Weights of a small transformer language model.
Size: width 96, 3 heads of 32 (1 for keys and values), 1.58M parameters.
Architecture: no biases in attention or MLP, untied embeddings.
Training: a variant of SOAP for these matrices, 98M tokens, 3279 steps.
Each number is 128 + 24 x the weight over its row's rms, rounded and kept within 0 to 255. Layers, rows and columns count from 0. The size above them is the row's rms in percent of the matrix's.

# layer 5 MLP gate, 256x96, rms 0.288, rows 244-255, columns 0-95
size [ 87 103  99  88  95 103 108 111 118 105  93  89]
[[ 68 102 140 107 140 162 147 114 146 104 128 132 115 126 167  92 140 158 122 146 135 131 156 137 138 151 115 155 148  97 136 116 130 133 110 155 113 168 126 110 119  93 134 144 135 112 100 130 106 149 112 158 110  94  82 133 133 134 137 113 107 120  48 174  98 127 156 119 142  82 147 104  84 108  97 127 113 136 163 113 134 173 120 102 132 119 144 143 144 156 143 114 143  79 109 105]
 [107 134 172 162 100  83 120 121 116 141 155 129 150 165 133 161 125 130 145 161 145 102 125  92  98 145 123 117 117 143 150 120 108 146 163 128 120 123 104 122 143 118  67  95 176 114 142 150 139 129 140 140 167 156 107 146 168 105  88 142  90 125  93 134 150 109 144 118 109 111 127 121 147 157 123 146 130 157 148 151 134 153 145 101 108 127  43 132 124 156 112 161 120 147 115 152]
 [124 148 140 169 174  90 119 113 133 157 123 110  87 131 114 155 132 155 143 147 127 103 178 145  75 110 152 158 162  79 114 112 145 129 147 131 121 136 119 134 133  83 124 169 141 126 143 136 167 117 140 155 158 139 155 144 156 137 139  93 136 163 154 108  88 135 178 113 138  86  79 152 113 121 117 118 131 133 124 157 169 109 146 145 137 104 137 153 153 114 121 125 128  91 159 126]
 [119 124 145 135 160 143 139 119  92 165  92 122 141 159  84  89 120 116 146 134 136 118 112 124  75 120  89 117  76 106  95 138 133 121  96 154  96 129 140 123 112 125 124 146 136 136 137  99 142 140 121 111 151 101 135 114 149  64 141 155 166 110 107 137  89 102 140 112 179 121 118 123 111 129 124 146 165 134  68 128  81 106 135 136 154 128 141  89 162 115 110 118 115  85 143 120]
 [127  73 131 117 101 112 104 134  93 142 123 156 140 108 132  99 112 158 158 154  98 128 145 144 158 130  97 167 142 145  70 154 125 149  87 124 117 107  84 132 125 116 152 119 102 168 129 128 106 138 131 141 112 102 151 148 122 104 115  97 130 119 151 108  69 171  83 132 158 108 116 100 109 134 125  88 145 113 139 116 116 102 121 112  85 176 140 112  91 116 127 123 108 136 136 167]
 [114 137 109 152 145 111 127 156 124 144  76 115 143 115 129 128 173 144 150  85 194 137 166 119 121 123  98 125 142 105 125 134 129  87 167 185 136 146 151 157 138 123 142 155 106 135 152  75  97 168 128 114 111 130 105 150 161 149  70 143 161 139 144 125 112 113 131 126 129 112 100 132 148 156 132 115  99 119 156 100 159 129 123 135 111 169 151 125 143 127 136 126  89 151  93 148]
 [129 161 157 109 142 122 131  90 112 140 131  91 109 138 125 151  76 120 144 133 152 125 163 108 110 157 144  71 134 137 134 147 137 142 129 106 126  97 136 109 144 128 135 114 113 122  82  99 100 104 186 135 139 129 122 139 126  85 104 146 119 169 104 166 139 156 147 119 101 133 121 131 109 153 132  96 123 141 108 114 156 141 147 110 158  93  73 162 102 149 109  57 141 127 106 108]
 [119 137 165 148 164 139 130 138 136 128 129 112 149 169 127 175 124 115 126 149 138 127 115  28 115 114 153 137 128  85 104 139  95 135 133 170 101 135 150 145 166  91  67 130 134 144 129 139 127 131 151  92 116 122 105  97 149  67 104 123 122  99 121 128 140 128  72 131 135 122 136 152 115 135 142  96 163 122 150 117 100 134 114 111 138 115 146 159 134 101 115 129 155 127 114 136]
 [120 162 148 142 151 138 134 111  93  85 100 141 126 192 106 155 125  86 155 113 112 127 144 133 128 125 146 137 133 136 129 138 132 125 146 137 111 111 141 152  92 155 130  96 136 118  88 120 161 143 102 111 107 163 111 102 145 119  97 163 124 115 171 107 141 169 146  87 142 124 115 137 133 129  94 129 115 127 129 170 133 154 124 155 146 147 132 193 109 162 128  91  80  80  98 108]
 [112 184 164 134 144 162 105 118 114 137  55 121 124  97 118 122 118 114 117 131 114  71 153  81 131 125 138 137 145 147 143 125 147 128 116 122 143 164 156 138 190 132 121 148 158 131 125 129  86 145 163 119 155 126 170 155 110 136 177 151 116 144 148 156 144 106 126 104 142 138 119 130 166  95 103 138 128 130 149 142 150 124 124 110 158 146 146 124 117 122 116 128 152  79  74 132]
 [144 123  83  88 130 134 147 155 155 143  82 164 119 133 146 136 166 101 117 143 108 109 156 136 148 132 118 117 123 130 148  96  85 100 134 164 163 166 130 105  74 158 146 124 123 133 139 128 133 140 173  74 136 144 118 145 151 112 165 101 111 144 108 126 130  83  91 135 101 116 142 115 133 160  94  81 119 123 144 108 145 138 118 108 119  94 126 148  95 120 143 135  98 113 183 121]
 [143 107 128 131 115 105 129  99 131 166 107 147 109  89  90 125 109 120 112 141 152  97 127 117  98 154 109 160 101 107 122 100  63 123 143 101 112 100 132 157  98 117 107 129 129 147 168 111 127  75 130 126 122 138 114 123 127 155  93 151 135 144 137 144 165 165 152  89 146 115 128 129 109 120 165  96 114 178  84 112  86 108 163 142  77 160 124 140 137 145 123 121 137  96 100 144]]
# layer 5 MLP up, 256x96, rms 0.293, rows 244-255, columns 0-95
size [ 91 104 109  95  94  95 104 101 123 106  94  95]
[[140  91 164 134 124 113  87  97 152 136 165 120 106 121 137 132 121  75  92 133  97 164 118 119 108 107 119 120 125 136 110 155 127 136 123  80 138  54 110 119 178 160 146 118 128 130  92 131 138 147  97 108 176 102 100 105 159 141 130 121 142 130 139  81 135 133 116 147 137  80  92  94 166 146 104 115 124 121  94 139 168 120 141 161 122 133 129 124 120 129 171 109 130 125 129 124]
 [123 119 126 128 148 118 147 108 132 116 117 113 141 126 130 139 142 143 107 122 112 126 152 119 132 121 135 104 123 124 130 132 142 117 116 122 144 180 195 112  88 163  99 134 115 139 110 143 129 116 148 100 134 141 173 135 136 122 127 131 154  91 145 123  55 117  94 109 133 145  91 165  95  94 125  69 150 124 110 141 115 153  95 169 132 111  75 105 139 163 130 134 165  96 183 156]
 [118  96 153 117 117 120  92 122 154 141 123 123 164  79 125 138 160 135 117  88  86 169 113  90 183 179 136 139 152 126 130 169 158 142 106 178 128 110 112 119 150 180 143 133 133 129 121 142  92 153  88 124 133 145 118 121 128 105 135 139 130 130 130 133 170  84 143  94 117 146 187 134  93 133 121 155 158  98 135 127 140 139  91 114 145 144  90 131 135 115 126 119 119 131 106 108]
 [ 97 140 125 123 177  98 122 178 103 100 192 105 103 120 138 154 117 113 110 110  78 114 128 157 155 113 115 114 161 174 145 115 123 117 147 113 122  99 124 149 125 114 103 136 160 124 126 112 122 129 136 118 111 104 135 153 100 181 146 120 131 140 117 128 118 120 128 159 127  79 183 156 121 121  82 124 121 131  91 127 152 170 125  91 127 136 137 158 101 118  98 153 116 137  87 159]
 [116 134 112 127 139 150 116 115 102 108 137  92 108 104  67 106 153 116 114 155 109 159 121 154 147 152 171  95 133 141 167 113 113 121 139 120  97 146 135 197 150 136 107 130 152 125 153 142 147 128 147 126 137 135 100 119  89 120 117 121 170 187 131 143 110 112 113 152 147 151 138 155 156 172 172 153 143 143 136 141  86 156 117 110 166 147 148 149 165 135 138 153 143 128 141  89]
 [145 117  59  56 137 149 106 117  96  98 162 151 131  96 129 136 156 127 128 131 117 117 132 147 165 144 108  43 113 140 138 123 103 111 150 144 147 124 141 112 112 144 155  87 154 118 134 116 119 120 157 117 126 127 151 134 109 127 109 155 157 170 117 124 117  93 103 119 122 125 117 113 121  98 137 104 146 126 105  96 126 119 118 132  84 138 101 151  88 132 165 145 128  75 147 138]
 [162 137 124 161 108  96 124 112 141 173 105 129 128 126 121 142 103 139 127 121 110 146 149 133 112 164 109 118 145 131 121  79 137 136  87 150 125 114 153 140 127  69 134 100 186 141 105 144 176 158 106 145 129 169 157 118  93 134 136 151 182 142 157 109 125 159  77  95 138 137 155  94 132  93 124 141 158 148 139 155 108 131 130 131 129 154 111  77 120 122 156 129 127 124 141 166]
 [153 138 156 138 169 130 130 124 101 142 146 149 147 189 104  95 122 125 109 156 107 112 109 128 162 117 107 108 117 105 100 157  96 126 115 141 112 169 123 149 127 137 162 172  94  91 111 118 140 118 120 130 146  86 137 127 160 105 125  92 128 134 150 118  93 168 152 167 134  98 183 148  84 138 132 160 134 138 157 151 106 142 134 128 158 117 112 145 101 181 138 130 155 155 147 146]
 [139 118 123 152 136  95 118 103 102  72  85 144 111 123 164 130 101 129 135 107 113  84 135  71 130 137 109 143  90 126 124 132 137  95 202 133 143 164  83 107 143 124 128 145 103 145 131 120  97 106  97 146 124 124  98 128 133 140 110 103  94 136 138 107 110 172 166 119  92  96 157 128 151  85 168 134 117 106 133 125 122 129 128 141 117  76 122 101 143 120 112 156 123 122 140 105]
 [158 154 142  98 123 156 123 116 152 151 129 149 141 123 149 112 155  87 118 143 144 125  74 132 133 137 105 124  90 136  90  96 116 104 149 106 170 125 170  79  89 135 134 149 107 128 101 122 142 114 134 159  70 129 123 170 195 131 121 108 163 104 113 122 138 142 153 152 143 108 126 134  97 120 129 105 124 168 125 146 125 122 153 142  98 163 157 121 158 120 106 126 122 169 163 129]
 [140 133 158 135 106 125 129 103  48 125 112 114 128 125 146 147 124  87  79 155 121 135 118 110 164 177 154 106 129 126 146 108 149 115 113  83 113 112 145 143  96 158 122 140 114  96 157 110  92 117 136 127 153 134 173  86 129 119  87  91 151 140 128 147  93 139 132 115 124 128 168 118 156  97 123 168 130 143 161 138 122 120 128 101 120 128 181 134 112 105 137  99 120 177 118 114]
 [ 91 114 139 111 185 141 159 110 159 122 134 127 129 134 159 179  90 117 104 125 118 139 104 127 162  87 134 119 189 117 128 137 114 131 150 135 166 127 145  95 130 139 165 125 157 123 139 151 106 112 114 130 142 119 130 147 150 126 101 116 117 145  52 109 116 180 116 130 118 182 140 150 138 117 162 154 113 100 121 146 141 154 139 106 154 137 128 151 165 129  91 113 147 116 164 108]]
# layer 5 MLP down (transposed), 256x96, rms 0.288, rows 244-255, columns 0-95
size [ 94  94 111  97  92 106  93 110 112 102 101  96]
[[149 112 131 136 162  91 132 132 122 108 158 160 122 159 108 138 114  92 127  94 128 182 119 115 134 132 150 164 169 134 128 148  95 121  79 103  97  77 176 108 123 118 130 147 149 133 129  87 118 133 130 134 116 140 122 143 125  79 139 126 115  86 140 108 154  81 136 112 132  95  72 142 125 118 137 107 101 136 121 138 120 161 125 150 121 113 172 135  81  97 130  96  90 128 100 126]
 [115 131 112 131 111  87 132 115 128 132 129 134 171 102 127 127 126 122 159 123 105 139 139 138 111 153 131 138 125  91 131 133 101 162 133 129 127 107 137 118 112  77 157 131  63 133 123 137 149 137 124 145 141 170 107 127 166 165 131 128 104 144 130 160 145 129 141 117 125 147 143 103 141  91  76 133 106 195 125 101 151 116 157 128 139 164 163 150 202 144 138  97 176 112  97 101]
 [146 151 147 150 166 157 136  96  98 122 144 130 133 154 135 136 131 123 130 154 164 149 159 117  74 124 113 114 142 124 116 140 118 135 179 106 148 143 113 152 156  99 119 107 154  80 118 135 106  95  96 125 174 122 133 117 144 147 149 171  59 157 131 169 114 157 118  89 125 114 143 119 147 141 100 114 160 121 146 133 145 147 174 128 138 111 189 168 132 122 124 140 144 116 144 126]
 [156 100 118 133 105  75 123 140 114 151 128 114 149 153 128 147  85  85  92 142 156 155  84  91 125 111 106 158 120 167 158 141 160 170  92 164 148 105 105 112 100 126 155 136 128 151 127 112 180 132 131 159 143  97 142 132 140 150 106 121 139 155 128  99 110  91 134 102 123 110 111 153 138 166 156 130  81 119 178 144 128 138 100 115 136  93 119 145 112 136 147  89 130 145 137 122]
 [107  82  74 139 118 134 159 126 147 120 185 142 113 133 103 123 131 123 118 128 110 149 147 121 127 148 110  77 155  41 141 123 106 143 150 108 147 110 141 150  96 101 127 129 119 108 129 175 146 126  91 153 129 120 127 147  81 142 130 175 106 134 150 130 154 139 142 146 125 143 143 139 128 126  84 109 108 132 103  98 100 117 125 127 151 126 145 117 132 148 113 156 113 101 126  60]
 [119  85 159 152 103 130 152 128 139 127 162  96 133 122  91 134 102 100 116 121 125 108 194 123  88 104 139 174 124 117 142 138 112 132  92 149 132 178 120 117 153 125  89 124 111 147 152 147 126 178 133 120 124 153 124 136 102 171 146 168 135 116 153 141 155 128 117 144 132 178 134 152 130 103  77 146 138 104 133  94 138 140  86 122 162 153 143 116 130  90 162 109 151 123 158 128]
 [107 149  70 122  94 130 127 114 121 103 127 103 112 117 136 150 150 117 147 116 112 170 137 124 163 142  96 125 154 179 127 109 123 167  93  97  93 112  98  94 102  99 137 125 135 153 141 141 155 120 150 137 129 109 120 143 150 137 137 135  73  91 124 107 133 121 151 104  99 106 144 138 128 107 171 118 126 163 110 145 135 162 130 105 143 106  91 156 175 156 173 113 154 108 146 175]
 [ 92 147 133 148 101 102 148 108 116 109  71  99  80 147 127 103 134 147 158 110 114 127 129 178 135 137 102 136 106 163 147 174 116 137 123 114 125 109  97 137 135 149 120  84 165 110  69 106 157 109 112 149 111 127 158 178 113 133 158 117 139 101  71 155 139 140 146 117 148 128 151 108 139 146 128 143 110 138 149 126 123 119 118  93 170 114 112 118 180 143 120 133 117 159 133 102]
 [ 95 129 143 137 142 131 132 140 144 153 138 141 141 139 105 150 148 141 137  98 126 105 165 136 125 197 166 118 109  67 138 151  87  99 149 124 153 128 102 100  94 113 154 157 104 157 104 126 144 131 182 105 141 158 143 164 112 122 158 153 153 102 116 126 126 138  93 110 146 132 140 149 160 117  75 134 113 141 115  97 115 125 109 105 132  91 153 119 158 148  86 118 130  89  95 113]
 [144 118  89  92 137 134 119  76 132 179 145 124 124 106 123 164 100 101 108 127 114 138 106 119  92 102 117 100 132 132 146 152 145 131  93  86  86  96 169 173 145 150 162 117 139 126 125 146 134 116  96 140 113 126 129 108 160 115 136 122 148 109 149 116 154 111 109 139  95 139 164 173  99 114 134 106 108 116 121 130 176 144 107 104 109 105  57 120 150 112 146 118 133 162  99 128]
 [153 112 148  93 121 167 119 141 116 171 144 101 166 118  80 137 118 114 141 137 123  62 100 107 125  97  82 136 111  78 151 121 165 134 115 153 135 199 133 151 119 150 127 102 107 136 115 156 140 118 111 151 116 138 142 105 117 131 151 110 109 159 126 121 150 157  79 126 108 134 148 158 124 141 101  87 141 105 134 146 111 132 120 160 157 119 137 148 139 162 130 121 138 127 168 164]
 [100 107 142 133 126 126 130  82 118 123 116  66 100 120 122 132 116 131  88 107 114 148 133 203 169  99  93 119 106 184 104 131 125  86 166 117 115 174  90 154 136 148 114 153 139 101 128 120 116 151  82 128 128 138 128 122 127 113 185  91 110 119 146 112 135 144 150 133 131  74 134 140 141 138 147 145 111 122 116 146  88 145 106 121 121 101 147 116 123 151 138 138 148 134 127 158]]